config.toml
num_hidden_layers = 10
hidden_size = 96
num_attention_heads = 3
num_key_value_heads = 3
head_dim = 32
intermediate_size = 384
vocab_size = 8192
hidden_act = "gelu"
norm = "layernorm"
norm_place = "post"
norm_eps = 1e-06
positions = "learned"
qk_norm = false
attn_scale = 0.177
bias = "all"
tie_word_embeddings = true
parallel_block = false
extras = ["capped logits"]
init = "normal"
init_std_qkv = 0.051
init_std_o = 0.0114
init_std_up = 0.051
init_std_down = 0.0114
optimizer = "muon_variant"
learning_rate = 0.00121
lr_mult_o = 2.0
beta1 = 0.95
lr_head = 0.0159
max_grad_norm = 1.0
warmup_steps = 200
schedule = "wsd"
decay_fraction = 1.0
decay_shape = "linear"
final_lr_fraction = 0.0
batch_tokens = 16384
max_seq_len = 384
doc_mask = true
train_tokens = 82880000
max_steps = 5059
dataset = "wikipedia_en"
Each number is 200 + 40 x the weight over its row's rms, rounded and kept within 0 to 999. Layers, rows and columns count from 0. The size before them is the row's rms in percent of the matrix's.

# down: layer 5 MLP down (transposed), 384x96, rms 0.0569, rows 75-110, columns 0-95
# up: layer 5 MLP up, 384x96, rms 0.0807, rows 76-111, columns 0-95
down75,122,157,217,221,189,115,163,251,168,165,232,204,287,166,213,184,237,179,244,153,173,173,189,207,239,154,194,195,264,207,204,236,203,171,212,249,220,222,231,211,193,281,171,186,186,223,153,173,223,273,244,195,208,262,182,172,162,236,142,207,178,147,212,212,240,193,189,97,209,221,162,173,114,265,181,274,119,194,203,282,175,161,241,207,103,250,163,192,152,236,219,253,219,208,212,218,227
up76,104,196,198,208,170,159,180,127,204,149,171,299,212,157,266,240,206,167,239,172,170,201,244,157,286,184,149,190,180,218,188,190,269,221,197,229,272,290,220,218,228,220,241,229,183,166,235,176,83,222,231,231,191,197,177,234,182,244,171,168,204,197,202,188,215,204,204,238,205,175,143,149,195,226,148,200,215,132,195,152,232,185,307,270,228,284,213,228,273,170,230,209,228,214,212,160,215
down76,106,263,189,187,180,227,225,186,226,231,168,220,256,157,222,180,198,152,177,175,190,124,214,177,188,281,205,216,168,235,142,160,221,127,176,206,204,264,174,171,217,172,193,245,207,236,152,114,134,237,209,214,198,211,222,215,129,260,127,194,182,230,285,175,258,242,235,129,256,224,209,171,174,158,313,153,194,197,195,125,232,180,233,268,232,225,235,210,204,231,179,194,175,226,156,203,263
up77,094,169,166,253,217,228,160,169,201,187,211,128,245,165,191,165,165,185,217,189,171,135,280,210,217,187,162,201,205,200,209,256,206,237,161,202,252,126,226,155,228,261,260,143,208,189,188,165,179,157,219,188,188,234,253,255,160,129,243,226,181,247,238,125,168,157,153,175,168,202,247,171,242,132,169,199,213,248,202,183,174,250,303,289,173,185,219,191,203,209,216,203,307,174,215,150,148
down77,093,279,244,184,130,208,171,177,205,210,175,232,196,181,206,225,229,200,119,231,215,135,159,197,196,210,159,226,221,295,222,274,219,218,184,176,178,167,196,163,247,224,182,211,276,196,157,222,214,227,227,220,210,151,259,248,173,198,185,192,159,195,184,106,158,236,249,182,162,171,242,89,173,173,200,117,209,221,216,275,226,135,213,212,237,252,178,256,169,209,259,212,242,206,194,148,119
up78,111,212,182,264,225,194,192,206,205,182,96,158,176,176,256,231,262,228,179,164,230,233,189,222,220,239,153,175,164,192,289,131,165,209,175,179,267,227,250,232,217,102,250,241,140,130,192,109,234,182,186,268,148,229,250,272,187,211,232,250,189,210,199,225,174,121,222,277,237,199,204,236,152,206,191,193,146,170,192,189,192,165,180,185,208,198,229,191,289,194,207,228,201,154,190,170,231
down78,106,137,135,166,194,203,241,128,223,203,165,194,187,148,209,235,202,225,224,233,308,214,234,162,248,211,249,199,186,216,190,203,185,175,187,222,241,261,171,230,170,205,175,206,190,148,199,247,193,282,229,224,144,207,196,186,235,174,217,238,223,293,194,221,139,174,236,165,99,181,298,191,158,153,191,186,251,182,234,215,155,197,176,259,213,128,162,164,270,256,197,188,198,164,223,126,139
up79,110,206,148,179,247,262,142,228,165,139,141,182,182,197,227,204,222,241,208,195,239,189,209,165,194,272,167,215,174,221,225,194,198,151,179,238,253,213,72,125,279,218,306,129,194,210,179,177,208,178,206,219,171,231,200,177,226,195,190,220,247,175,194,259,204,151,210,204,171,203,240,220,198,223,165,182,174,194,252,197,176,134,151,223,252,269,160,249,219,76,171,197,185,204,202,145,250
down79,113,218,183,157,174,184,279,166,170,199,170,247,199,153,162,232,246,121,168,210,164,179,194,192,288,206,182,157,225,242,214,191,198,171,218,202,264,243,167,206,271,227,193,89,126,233,190,206,189,235,180,268,201,224,234,256,147,161,121,139,201,190,196,226,268,154,228,171,232,185,261,241,202,185,272,201,197,232,177,175,179,226,166,195,201,218,181,236,214,156,179,192,100,260,276,177,162
up80,096,165,164,191,272,198,270,218,214,141,195,202,194,196,231,128,182,201,264,245,161,182,185,118,199,180,204,150,230,245,193,219,240,203,303,252,259,210,180,164,169,233,191,157,167,109,216,173,230,208,212,173,297,235,213,227,229,229,207,173,191,187,237,228,321,211,207,250,224,238,280,141,178,188,184,203,206,208,180,215,183,224,229,242,160,203,143,140,226,251,146,133,201,218,189,219,156
down80,098,164,201,220,200,251,232,169,209,177,178,253,200,165,148,213,251,268,243,320,142,147,192,169,234,149,132,179,176,171,220,210,223,225,174,187,227,216,184,194,190,246,197,201,205,176,139,227,235,203,279,192,158,219,139,236,164,286,198,175,237,178,213,219,221,188,223,186,186,212,146,213,173,123,217,229,227,168,209,169,207,184,179,233,309,212,146,174,185,282,184,226,165,229,227,149,79
up81,098,250,213,196,183,211,206,182,203,185,280,190,192,227,235,119,187,147,191,201,267,170,215,214,165,251,225,191,168,169,162,211,204,204,172,225,229,227,204,190,217,45,226,179,203,279,179,173,274,244,151,203,277,227,198,192,164,193,309,184,186,196,213,227,162,191,229,174,204,185,99,151,198,146,278,211,268,141,226,247,187,196,181,206,171,173,227,207,177,216,204,159,182,196,244,127,153
down81,100,167,255,217,145,179,202,192,181,160,139,171,248,223,201,244,149,254,219,89,269,161,159,195,212,228,183,170,205,176,185,188,182,245,172,180,207,227,153,216,201,217,217,107,181,224,203,262,270,229,247,137,235,261,171,192,127,221,187,250,220,176,146,210,241,186,210,228,176,198,207,247,265,195,114,258,261,198,164,165,238,174,195,195,241,290,251,214,161,138,198,214,217,236,172,214,136
up82,096,148,184,234,195,215,137,189,180,151,238,174,216,240,258,191,296,176,208,221,193,148,198,218,241,200,236,241,192,195,189,130,169,250,202,193,164,206,219,185,279,248,169,193,217,226,152,199,250,156,199,223,228,179,211,263,109,204,242,265,227,259,190,139,137,234,248,112,189,163,221,146,173,228,208,221,213,286,128,253,165,113,181,159,248,244,153,238,189,190,213,214,215,220,188,256,190
down82,094,230,270,199,227,159,145,205,198,157,231,256,166,237,315,168,213,201,177,238,162,181,211,218,231,188,275,220,220,172,227,183,129,192,174,226,151,281,172,228,164,185,256,157,138,231,177,238,238,282,163,117,185,250,172,231,251,172,154,208,184,236,188,174,160,243,178,233,133,272,186,168,210,213,221,274,148,193,210,129,181,197,186,177,222,220,121,182,237,144,186,187,180,213,155,221,218
up83,094,177,160,173,199,190,232,148,232,174,111,283,185,146,197,179,179,192,183,250,181,242,161,197,175,141,232,170,221,163,208,213,153,193,206,275,195,189,303,176,179,178,230,165,190,194,173,236,208,240,238,272,139,180,224,217,247,105,219,132,290,179,168,185,201,164,251,197,158,188,209,175,146,182,176,151,233,198,268,246,188,194,175,187,272,273,212,215,254,293,177,187,191,235,228,168,186
down83,099,186,240,204,159,179,214,177,196,189,190,273,182,188,262,140,127,178,238,160,184,237,218,238,256,147,225,246,199,163,234,241,168,291,182,172,163,266,212,113,156,171,259,209,206,241,180,239,229,155,157,245,150,215,179,298,185,155,244,118,157,190,246,194,175,226,160,135,201,160,188,185,297,201,223,165,240,187,178,214,231,276,145,173,167,250,169,195,220,232,174,202,212,199,161,183,201
up84,103,224,222,238,239,129,202,162,186,202,173,197,240,122,207,254,135,177,261,227,161,177,229,194,190,253,264,107,199,218,205,194,265,177,205,168,147,177,217,153,197,227,185,257,201,164,263,242,167,217,227,165,170,207,177,127,217,153,198,224,105,133,224,173,178,123,154,200,211,122,172,235,230,252,181,207,246,245,196,205,136,169,219,218,152,196,209,181,165,115,138,192,164,270,195,194,213
down84,096,193,111,216,139,264,269,195,216,261,239,248,145,266,170,127,181,281,165,165,223,180,234,250,224,181,206,168,147,191,146,199,195,269,295,182,167,233,143,167,211,202,182,100,225,187,228,136,202,217,144,207,245,166,232,206,229,241,167,184,180,235,200,217,225,150,171,199,234,263,132,191,201,267,194,161,173,192,193,216,200,238,138,183,239,183,247,198,189,242,219,147,181,198,168,249,196
up85,083,233,282,125,193,185,217,300,242,232,172,212,182,226,219,242,181,162,163,203,239,214,196,155,214,217,139,205,212,213,199,184,123,187,234,199,200,214,243,190,188,209,223,211,122,216,155,270,247,164,230,171,249,184,290,141,160,206,212,180,213,168,180,247,273,155,218,223,226,263,181,303,209,254,281,175,169,194,167,137,205,207,197,220,159,115,150,188,164,163,221,187,201,130,163,225,196
down85,085,167,276,210,231,135,199,239,206,144,176,195,211,233,175,203,255,180,206,258,200,218,203,252,223,276,102,204,126,226,171,154,262,149,125,269,175,273,218,200,239,182,246,284,201,148,146,185,136,168,249,197,218,144,157,167,220,275,254,258,279,208,175,206,186,200,138,173,205,220,141,198,198,175,188,193,181,219,255,192,180,141,203,194,216,172,236,232,178,186,195,228,155,167,189,227,190
up86,109,246,137,253,189,152,216,219,217,124,262,193,242,268,203,235,179,206,232,273,211,142,188,185,229,229,270,159,231,193,174,232,213,230,163,198,246,147,286,168,177,203,184,186,261,201,186,191,201,177,158,222,239,163,125,120,210,165,263,159,207,210,242,110,177,196,108,220,152,180,238,175,190,240,186,205,190,172,225,204,124,245,230,205,125,202,232,216,253,109,212,247,192,206,209,201,199
down86,102,188,144,245,148,239,192,234,240,226,154,141,168,172,210,211,214,213,240,110,199,249,217,177,138,204,185,168,154,239,184,262,208,252,259,142,212,143,144,244,165,209,285,122,195,183,229,254,205,203,257,198,247,115,155,218,270,173,238,181,227,205,152,209,198,224,220,213,221,197,164,190,235,183,213,180,165,196,178,157,265,296,177,158,194,192,200,191,248,194,137,147,231,278,243,207,243
up87,098,201,340,158,175,174,248,222,177,155,220,271,212,213,122,194,232,159,221,289,187,224,221,135,222,213,209,249,198,175,235,194,220,231,190,238,265,241,155,140,265,159,169,196,217,219,225,149,187,151,229,152,251,170,200,225,216,298,161,198,167,168,209,213,170,182,173,149,246,250,155,250,209,172,183,218,160,152,246,217,249,179,213,188,232,204,193,177,250,188,103,179,178,147,195,163,208
down87,094,183,223,214,253,257,162,195,122,250,214,188,249,194,184,241,155,212,252,183,200,194,228,273,137,197,237,224,252,217,182,255,276,168,201,238,211,211,242,171,228,134,230,158,168,265,183,267,178,267,200,190,247,127,121,194,173,236,204,162,176,248,213,118,226,204,177,175,141,207,228,179,243,138,239,159,159,254,227,169,163,185,186,133,189,186,216,185,188,288,121,165,233,199,200,178,164
up88,093,176,206,264,211,256,104,182,195,271,182,240,198,140,196,236,246,194,197,205,120,128,200,189,120,241,152,223,158,197,118,207,187,104,196,208,211,200,216,134,256,199,235,220,231,159,278,225,254,260,170,223,195,191,144,238,182,138,193,272,176,170,231,193,208,164,167,228,207,212,142,148,203,188,245,233,234,131,163,281,231,150,213,186,181,200,200,234,165,179,182,168,191,233,193,197,159
down88,092,234,229,199,183,253,196,177,262,176,192,301,209,272,159,157,160,228,137,199,206,144,165,228,140,116,251,181,206,208,211,239,245,243,247,152,207,169,175,191,233,249,196,231,147,224,246,279,237,168,196,189,213,194,136,224,231,121,174,219,166,145,231,144,203,215,230,234,242,158,109,222,238,191,175,204,178,255,128,198,213,225,243,136,157,198,203,222,215,182,201,171,204,234,297,177,180
up89,089,199,223,233,176,170,259,239,214,242,251,157,196,182,189,274,191,212,177,200,203,213,204,151,234,121,203,200,213,213,217,250,210,162,239,176,187,232,236,198,226,95,230,232,214,289,160,184,250,251,226,135,243,217,185,229,90,136,211,165,195,218,221,194,173,197,217,187,238,171,171,240,264,204,181,141,201,199,210,225,132,168,289,162,147,239,207,172,87,254,211,168,213,142,252,226,197
down89,094,212,244,166,233,232,209,210,149,234,181,223,215,263,179,191,218,193,132,225,163,217,162,174,204,158,181,240,165,254,170,127,258,226,246,241,197,247,229,183,199,133,240,205,197,208,216,208,223,228,225,248,294,226,230,233,159,175,144,241,270,205,215,199,222,96,246,256,142,172,254,122,186,220,113,220,145,128,144,159,180,159,197,188,257,162,179,169,209,259,214,187,177,238,141,192,220
up90,097,222,272,220,271,198,141,125,144,177,157,257,240,223,250,252,179,209,269,181,197,157,294,238,210,178,249,213,199,158,199,175,243,176,225,210,144,243,165,264,221,247,179,211,169,183,257,191,185,157,224,171,185,285,135,192,152,112,202,114,169,185,161,247,230,232,219,231,217,224,169,233,224,231,206,206,186,209,205,216,134,158,259,160,229,183,207,251,139,160,251,209,174,211,146,203,193
down90,106,159,135,138,189,281,165,209,218,156,192,204,150,261,165,215,194,213,122,243,147,172,243,161,249,189,146,207,136,247,198,242,148,162,177,227,201,221,161,292,243,234,200,228,265,166,112,203,154,215,177,198,259,220,250,177,266,212,191,208,208,260,198,163,200,157,211,194,193,229,305,151,215,137,180,162,213,233,255,224,179,124,167,211,208,227,182,192,238,187,202,166,268,220,191,163,207
up91,086,177,212,165,205,181,208,243,256,168,239,195,243,299,228,164,191,142,171,192,188,205,197,321,231,230,208,263,236,213,138,122,161,136,252,203,258,226,249,180,121,260,241,156,196,162,201,238,228,136,156,205,244,210,157,180,215,183,222,152,200,193,242,204,201,222,136,199,181,202,119,162,248,169,185,131,231,225,183,196,226,184,219,239,167,225,208,203,157,154,191,155,196,180,178,206,304
down91,085,178,140,242,187,139,221,123,202,191,173,242,191,136,136,195,246,165,191,198,159,213,229,234,185,227,166,229,177,177,193,259,219,156,178,239,154,238,121,250,242,212,183,211,244,179,168,198,212,237,169,127,261,166,190,246,222,217,196,210,147,227,206,188,287,201,135,207,211,184,289,170,179,261,202,264,229,199,276,202,183,221,159,268,242,250,185,252,192,210,186,118,205,185,97,159,182
up92,107,196,173,184,196,260,158,247,180,209,241,193,145,280,222,206,209,192,179,166,302,197,213,194,178,187,143,161,186,178,187,182,205,234,216,204,198,196,189,143,179,200,105,112,152,231,201,177,192,211,245,272,171,175,207,184,252,251,256,215,216,218,231,220,200,244,257,187,196,219,110,232,145,202,155,289,280,263,240,255,176,192,120,243,139,193,183,140,227,154,183,185,175,161,207,149,232
down92,110,243,190,232,212,191,214,238,188,194,254,179,143,215,223,161,228,233,237,237,233,146,138,130,179,66,127,248,99,228,232,158,203,246,246,143,241,186,214,171,224,196,166,183,159,175,183,222,175,164,204,235,181,220,186,261,249,195,235,200,200,210,184,230,173,228,182,230,235,269,198,147,156,186,237,279,241,285,168,172,155,166,197,227,161,214,215,192,216,214,181,211,247,122,126,181,235
up93,087,195,200,175,193,188,180,147,177,226,207,235,253,246,200,278,205,216,177,181,139,117,202,171,129,243,150,184,192,264,274,188,180,219,227,197,227,156,247,218,133,170,184,145,195,204,173,186,207,200,196,178,163,247,217,279,239,211,253,220,233,169,229,198,275,133,91,205,179,156,239,184,221,200,202,258,235,178,209,279,132,198,274,264,242,158,234,170,224,238,191,234,224,269,207,196,152
down93,097,220,255,178,220,181,161,202,132,243,128,200,176,190,189,168,253,225,227,137,185,192,233,204,196,205,195,189,195,170,202,221,184,170,149,161,232,220,246,145,146,236,246,171,215,118,228,253,186,225,160,223,169,203,256,233,237,188,126,176,233,121,184,190,240,218,231,183,280,171,299,225,206,226,180,170,223,292,182,205,193,277,185,142,171,248,109,172,200,174,201,156,301,217,227,222,156
up94,093,101,244,133,182,207,296,117,186,181,240,206,242,159,177,210,190,215,204,229,199,150,200,150,172,186,151,220,166,228,173,186,202,84,206,229,316,218,157,187,193,271,187,195,200,178,140,233,169,250,217,167,289,250,190,136,182,182,213,175,140,189,193,263,203,184,182,184,175,183,139,223,232,163,211,143,190,202,260,239,209,187,196,211,223,151,195,230,194,222,193,273,190,182,222,223,262
down94,092,185,216,158,164,155,146,264,212,222,221,168,190,133,210,261,198,171,160,210,159,201,224,141,284,242,267,150,205,221,184,197,218,174,127,242,281,253,164,219,180,223,202,207,150,175,218,270,225,258,225,129,246,200,116,140,139,181,179,249,131,208,168,261,189,213,231,233,210,221,221,238,202,168,211,144,217,215,235,227,172,209,185,197,179,251,175,199,168,155,156,134,198,149,270,271,180
up95,124,193,283,200,283,239,223,152,172,209,217,190,190,132,223,146,225,125,248,228,238,251,199,131,140,221,177,199,267,240,231,200,188,211,150,226,225,157,218,236,143,176,192,173,217,214,231,173,184,143,175,255,205,126,227,234,223,153,180,172,214,192,251,208,213,157,150,164,166,113,250,167,154,150,207,235,247,151,146,175,231,142,198,253,230,241,235,222,183,268,219,245,147,217,181,280,200
down95,135,150,201,150,187,152,225,198,268,234,188,203,179,187,211,206,302,233,176,216,239,166,162,222,222,269,154,230,193,177,182,157,189,179,172,223,132,220,239,177,154,190,172,160,229,105,203,168,185,166,193,161,154,231,230,261,204,251,157,251,201,210,158,232,195,197,197,175,228,252,159,176,128,255,218,263,194,171,313,178,208,194,164,221,243,181,143,230,260,191,260,281,143,212,177,279,194
up96,096,195,265,161,253,245,169,260,177,168,261,174,225,165,218,135,132,218,189,240,129,161,233,152,217,161,216,185,181,209,243,196,207,213,181,247,239,195,115,153,177,166,228,114,225,158,181,237,240,129,173,210,261,226,273,175,193,182,187,185,154,177,244,198,175,185,154,180,218,222,240,169,274,229,199,231,248,255,173,107,263,215,192,260,203,231,213,171,253,219,107,203,207,195,199,254,221
down96,096,135,163,216,188,195,185,190,203,238,172,171,274,129,251,209,218,209,176,187,172,247,174,174,232,218,213,219,267,257,192,291,282,215,168,194,138,164,171,118,220,207,185,135,155,268,199,177,147,188,169,217,209,199,212,201,257,229,201,237,179,259,226,115,198,233,134,211,145,217,199,193,190,144,241,131,152,229,260,161,218,213,230,175,145,188,189,242,234,245,245,316,190,204,184,190,203
up97,095,215,195,217,176,216,149,255,177,256,252,140,134,162,199,181,233,184,108,193,202,236,145,249,247,243,203,266,151,192,224,314,292,171,230,209,175,250,126,179,220,251,171,219,167,227,173,138,183,176,130,127,216,211,199,200,254,161,206,263,167,210,188,203,203,232,150,241,258,226,159,218,190,212,192,211,211,228,258,200,182,166,252,173,240,217,223,224,198,252,244,187,146,213,123,192,207
down97,090,229,159,192,213,219,147,171,151,243,166,227,183,192,150,221,301,221,194,153,220,217,168,185,202,167,309,184,222,181,187,155,244,266,99,186,249,187,201,148,266,163,141,159,226,238,193,206,186,250,211,184,223,201,207,230,277,151,200,156,186,185,165,194,205,167,265,210,147,199,210,172,134,208,217,205,201,274,213,209,107,229,186,140,214,241,269,223,166,230,197,225,161,208,292,157,205
up98,082,161,245,191,189,197,170,273,200,211,204,157,220,217,203,183,223,139,184,247,250,91,72,179,197,166,219,246,148,257,279,208,163,190,216,172,134,228,261,155,257,158,169,234,155,241,200,202,230,199,213,184,181,210,198,225,212,182,186,206,255,158,157,140,189,234,166,223,226,180,154,198,186,128,117,178,189,241,189,304,170,214,193,210,216,194,220,259,191,224,264,161,206,155,241,242,223
down98,093,183,210,169,252,169,183,218,200,181,214,220,202,236,252,172,283,258,224,239,188,248,212,155,177,211,176,248,161,152,182,88,209,168,192,181,139,148,338,178,196,141,284,229,150,203,178,199,226,178,256,223,151,234,197,168,180,227,170,164,222,197,155,203,203,120,149,186,155,230,224,132,208,256,147,214,232,176,210,223,144,194,169,216,213,231,285,163,215,205,268,218,225,213,161,216,209
up99,109,103,183,250,166,201,143,204,232,181,194,162,222,218,221,189,248,141,223,279,202,183,210,214,175,213,208,166,205,236,279,123,254,185,173,164,177,167,210,166,262,140,226,173,273,226,250,203,226,112,178,220,199,205,141,169,203,188,258,163,315,239,196,201,207,179,240,230,192,203,174,223,157,186,158,157,226,187,236,234,226,213,210,238,137,239,230,218,146,209,219,121,246,206,150,176,290
down99,103,187,231,168,266,218,189,179,208,138,219,223,193,211,168,206,188,157,206,233,176,186,208,232,173,250,156,211,227,156,192,209,224,56,151,200,178,221,269,200,266,224,227,142,236,227,122,163,249,204,190,156,200,223,218,224,141,231,242,179,190,156,183,196,180,196,153,194,201,106,183,205,216,214,157,238,143,101,213,183,248,202,235,270,246,276,240,252,223,248,150,253,198,256,199,142,217
up100,088,255,169,228,269,182,252,230,192,177,128,249,231,176,121,197,196,144,166,297,243,138,212,188,142,222,189,201,111,164,199,231,189,229,158,247,143,166,228,267,213,175,187,192,238,232,144,256,160,139,255,152,246,187,120,238,231,178,193,194,185,195,209,188,246,234,162,164,216,143,149,214,258,162,163,258,181,188,203,246,224,305,168,221,214,210,219,221,203,205,221,171,228,202,201,215,248
down100,104,240,198,199,190,186,221,157,203,221,190,154,194,139,198,215,198,283,223,217,139,218,238,242,179,237,208,126,208,194,151,208,208,249,297,203,172,190,206,234,187,87,257,146,210,293,253,161,175,179,112,191,176,194,199,234,203,157,194,220,206,196,151,185,141,262,213,190,226,226,216,200,176,244,188,255,178,207,215,174,141,168,141,246,293,216,242,121,270,187,161,199,185,180,140,246,188
up101,111,182,227,116,240,176,140,203,181,231,241,219,209,211,224,186,219,129,182,138,201,237,235,148,211,265,215,209,168,201,256,258,217,111,157,216,176,228,207,171,253,173,184,218,212,218,245,183,180,177,225,236,166,284,211,197,227,227,243,252,200,192,168,173,154,180,206,181,127,171,265,268,123,249,71,258,247,187,229,248,257,194,189,209,167,219,227,125,235,201,212,170,196,167,171,201,152
down101,113,169,169,177,183,226,164,283,219,223,162,198,236,222,212,237,222,153,224,265,289,228,282,138,197,209,194,194,189,182,209,207,260,196,148,217,186,194,190,225,135,283,181,207,149,228,159,194,181,155,189,224,206,149,147,169,220,177,184,254,161,186,158,156,186,172,217,195,232,227,334,138,211,257,267,204,279,148,154,146,147,230,169,179,192,254,141,204,171,265,170,193,171,204,213,186,205
up102,098,224,211,206,214,255,228,206,146,189,252,246,212,262,230,271,233,119,192,162,196,153,159,125,200,170,221,146,141,199,167,223,183,239,153,217,155,234,226,204,270,118,248,133,272,122,163,174,158,196,203,234,171,211,171,253,204,176,209,257,156,242,210,214,173,181,267,197,237,284,205,166,175,178,247,182,198,195,266,228,220,250,280,194,163,187,167,198,154,222,230,240,199,149,226,167,247
down102,100,196,286,188,225,160,255,153,182,275,151,121,235,172,215,180,224,194,117,186,197,216,180,247,212,247,195,236,191,189,149,186,145,238,222,98,196,261,127,194,253,189,264,174,163,205,166,245,185,151,166,213,224,247,200,188,140,245,228,222,187,228,261,243,194,129,193,174,278,164,163,184,209,186,195,200,169,232,184,202,207,132,243,207,200,286,237,121,240,190,192,182,177,226,175,257,236
up103,117,197,233,228,217,126,175,233,198,202,211,172,199,192,227,190,184,245,271,195,187,209,208,229,185,177,217,195,200,254,233,258,269,200,207,211,218,199,192,125,194,222,177,256,172,208,198,288,138,224,234,132,181,215,203,69,222,162,227,216,162,120,156,221,258,177,201,74,198,211,265,271,131,195,245,203,245,203,189,170,277,196,180,279,228,213,191,208,181,235,200,199,165,222,213,221,134
down103,103,221,175,188,235,133,315,174,213,212,188,134,157,210,107,177,207,266,214,188,170,202,239,213,203,212,194,225,171,214,194,239,211,177,158,175,186,171,167,173,209,233,176,138,220,176,163,296,188,233,167,238,233,258,186,127,207,190,226,222,124,223,216,327,218,163,212,236,226,141,184,208,205,134,172,112,198,188,186,294,185,198,170,228,187,176,194,252,237,191,154,191,234,238,262,208,189
up104,100,177,213,166,201,180,296,219,197,235,215,223,173,210,189,169,179,109,226,175,199,230,264,214,173,107,143,256,234,255,134,215,188,293,213,226,206,295,232,155,224,192,184,188,188,158,250,165,160,246,148,221,191,235,141,252,156,154,174,168,188,166,186,234,138,174,181,241,197,150,189,197,198,256,170,150,277,133,152,156,197,219,230,273,186,184,215,166,215,241,203,180,186,165,256,198,168
down104,099,220,177,255,191,212,208,196,145,176,152,262,228,150,215,205,260,243,152,203,184,234,203,175,166,242,152,213,191,138,195,150,235,157,185,217,166,246,121,206,163,230,172,190,233,152,260,126,267,191,221,218,150,268,193,221,184,240,168,141,217,193,187,221,269,280,189,262,176,243,238,163,207,258,292,138,173,178,245,123,191,172,197,197,207,126,194,212,193,197,254,251,265,251,182,211,168
up105,089,149,213,151,233,246,191,160,153,247,163,269,195,202,247,190,243,216,210,185,191,206,191,204,154,166,171,194,110,125,197,189,184,196,211,179,158,241,166,293,217,207,215,165,191,161,173,299,189,169,188,199,138,176,163,256,263,200,298,160,209,145,206,220,215,195,220,233,230,208,172,176,150,205,196,178,258,238,197,218,253,190,113,238,196,123,244,240,136,155,183,212,240,149,182,209,293
down105,093,236,217,167,239,159,245,233,120,170,167,244,244,127,154,219,206,289,252,223,239,236,293,213,218,251,240,160,163,216,247,181,207,205,117,215,180,160,185,214,245,201,211,206,282,210,163,229,225,171,191,155,201,217,220,190,224,233,200,158,134,203,223,189,176,195,207,183,122,141,139,200,189,183,166,201,122,203,191,169,219,256,117,270,224,225,251,178,160,220,144,162,215,133,249,214,236
up106,108,259,177,213,230,176,143,272,193,206,150,226,242,148,243,254,223,199,108,106,193,141,205,187,222,213,227,245,237,219,144,210,177,167,171,170,111,154,210,180,155,225,134,215,211,200,230,219,174,219,167,143,203,212,170,272,183,226,216,147,113,221,211,178,170,250,184,132,201,177,167,149,140,215,192,211,222,242,228,203,171,194,195,213,202,309,211,192,113,219,222,233,135,196,200,241,157
down106,103,200,189,240,289,200,222,241,163,185,192,161,179,202,179,173,181,176,156,204,229,165,291,189,220,174,148,201,238,208,152,177,129,164,131,226,126,215,226,260,194,190,214,183,183,198,261,190,178,267,195,162,266,160,197,264,168,169,142,178,189,208,193,225,233,261,200,293,182,210,273,150,237,207,196,200,246,202,159,198,176,280,198,197,102,136,212,229,184,194,204,176,156,318,196,218,181
up107,111,150,141,140,175,117,145,200,183,163,189,177,251,163,232,256,263,268,193,194,231,262,214,201,253,206,217,202,225,192,199,216,195,108,187,147,199,205,211,204,238,155,148,168,177,194,229,147,167,255,227,186,232,283,289,258,110,196,165,275,227,116,146,236,202,184,200,164,211,278,194,185,174,185,228,167,225,144,225,182,188,139,237,194,158,223,201,233,173,160,237,220,240,172,182,211,215
down107,105,223,195,182,240,214,182,254,169,153,177,156,190,220,199,141,152,233,182,263,212,209,204,171,194,138,230,212,221,200,182,161,120,196,141,244,158,238,214,214,94,196,223,121,273,238,264,228,163,225,170,233,226,191,174,210,178,220,241,226,240,237,165,122,192,235,273,202,94,223,243,149,162,172,193,217,171,267,256,178,239,208,228,249,284,201,158,155,183,166,215,153,207,221,225,254,219
up108,085,181,271,174,247,249,255,203,218,235,162,215,234,106,191,168,222,125,186,215,168,211,269,216,221,160,263,158,215,221,138,212,202,295,206,216,191,268,253,182,143,206,152,188,181,199,277,271,188,224,205,237,282,250,207,205,218,216,161,136,137,175,226,161,167,143,161,113,209,189,238,153,187,206,258,230,202,235,201,213,168,173,236,279,186,192,170,174,235,199,150,192,197,238,175,211,163
down108,083,155,145,233,172,239,215,142,189,202,214,180,219,245,190,121,224,227,248,219,185,172,212,255,165,180,199,165,292,173,155,255,241,184,228,198,142,272,167,190,252,173,134,130,158,266,216,166,189,295,169,174,235,185,236,148,169,218,152,165,143,235,213,164,198,249,207,137,211,282,194,207,251,198,292,207,172,225,205,186,210,213,160,160,243,187,136,242,152,249,229,186,162,172,168,200,215
up109,096,201,170,152,205,256,165,200,187,207,196,220,271,184,245,185,248,237,247,244,119,140,178,183,307,244,254,229,153,166,198,266,174,259,201,202,217,218,282,194,214,143,222,162,253,162,229,180,229,149,229,186,288,266,196,160,164,218,173,190,224,152,169,263,156,218,195,101,164,224,234,180,216,142,236,172,189,163,200,130,190,224,176,240,184,181,223,187,210,175,187,215,204,119,171,158,236
down109,098,172,171,180,160,187,116,196,206,244,166,206,226,249,190,201,159,245,194,193,228,224,224,255,168,236,171,97,159,294,173,179,259,228,162,223,260,138,231,187,192,184,186,239,188,240,193,175,204,162,250,233,232,176,180,177,183,169,253,195,210,176,131,222,210,191,209,201,216,243,217,165,204,213,128,181,78,156,217,187,235,158,201,310,209,205,196,170,252,169,296,258,146,174,228,224,167
up110,106,165,177,244,229,183,211,220,237,229,144,245,254,243,209,137,300,249,147,221,234,236,257,223,168,178,167,149,192,163,180,200,203,204,133,176,166,279,270,210,178,176,173,185,263,224,182,265,217,197,213,165,177,238,169,226,260,141,211,102,170,241,246,209,179,191,217,194,200,198,182,294,196,121,124,163,280,208,180,178,223,187,214,169,151,213,192,195,184,218,191,130,165,240,172,191,140
down110,107,128,165,301,245,186,230,245,174,106,150,247,201,248,253,221,185,219,260,188,178,234,248,180,279,172,178,161,182,266,210,157,244,177,213,176,169,251,239,238,158,192,145,256,207,277,179,245,203,90,204,148,181,219,218,227,165,164,210,170,147,211,264,189,163,163,160,179,155,151,177,200,153,173,214,190,221,187,196,226,232,212,227,231,205,252,244,143,213,249,216,179,212,197,175,164,141
up111,079,273,278,217,196,249,208,205,216,222,203,149,137,131,122,150,162,188,156,196,190,225,250,226,176,202,291,193,176,217,178,183,195,260,232,210,237,236,274,214,223,208,126,139,207,160,199,232,239,192,206,238,220,238,224,302,218,177,200,159,166,177,298,136,182,165,224,145,201,159,221,196,236,206,140,235,164,260,184,246,155,165,193,193,240,203,230,175,219,234,208,255,138,269,213,179,180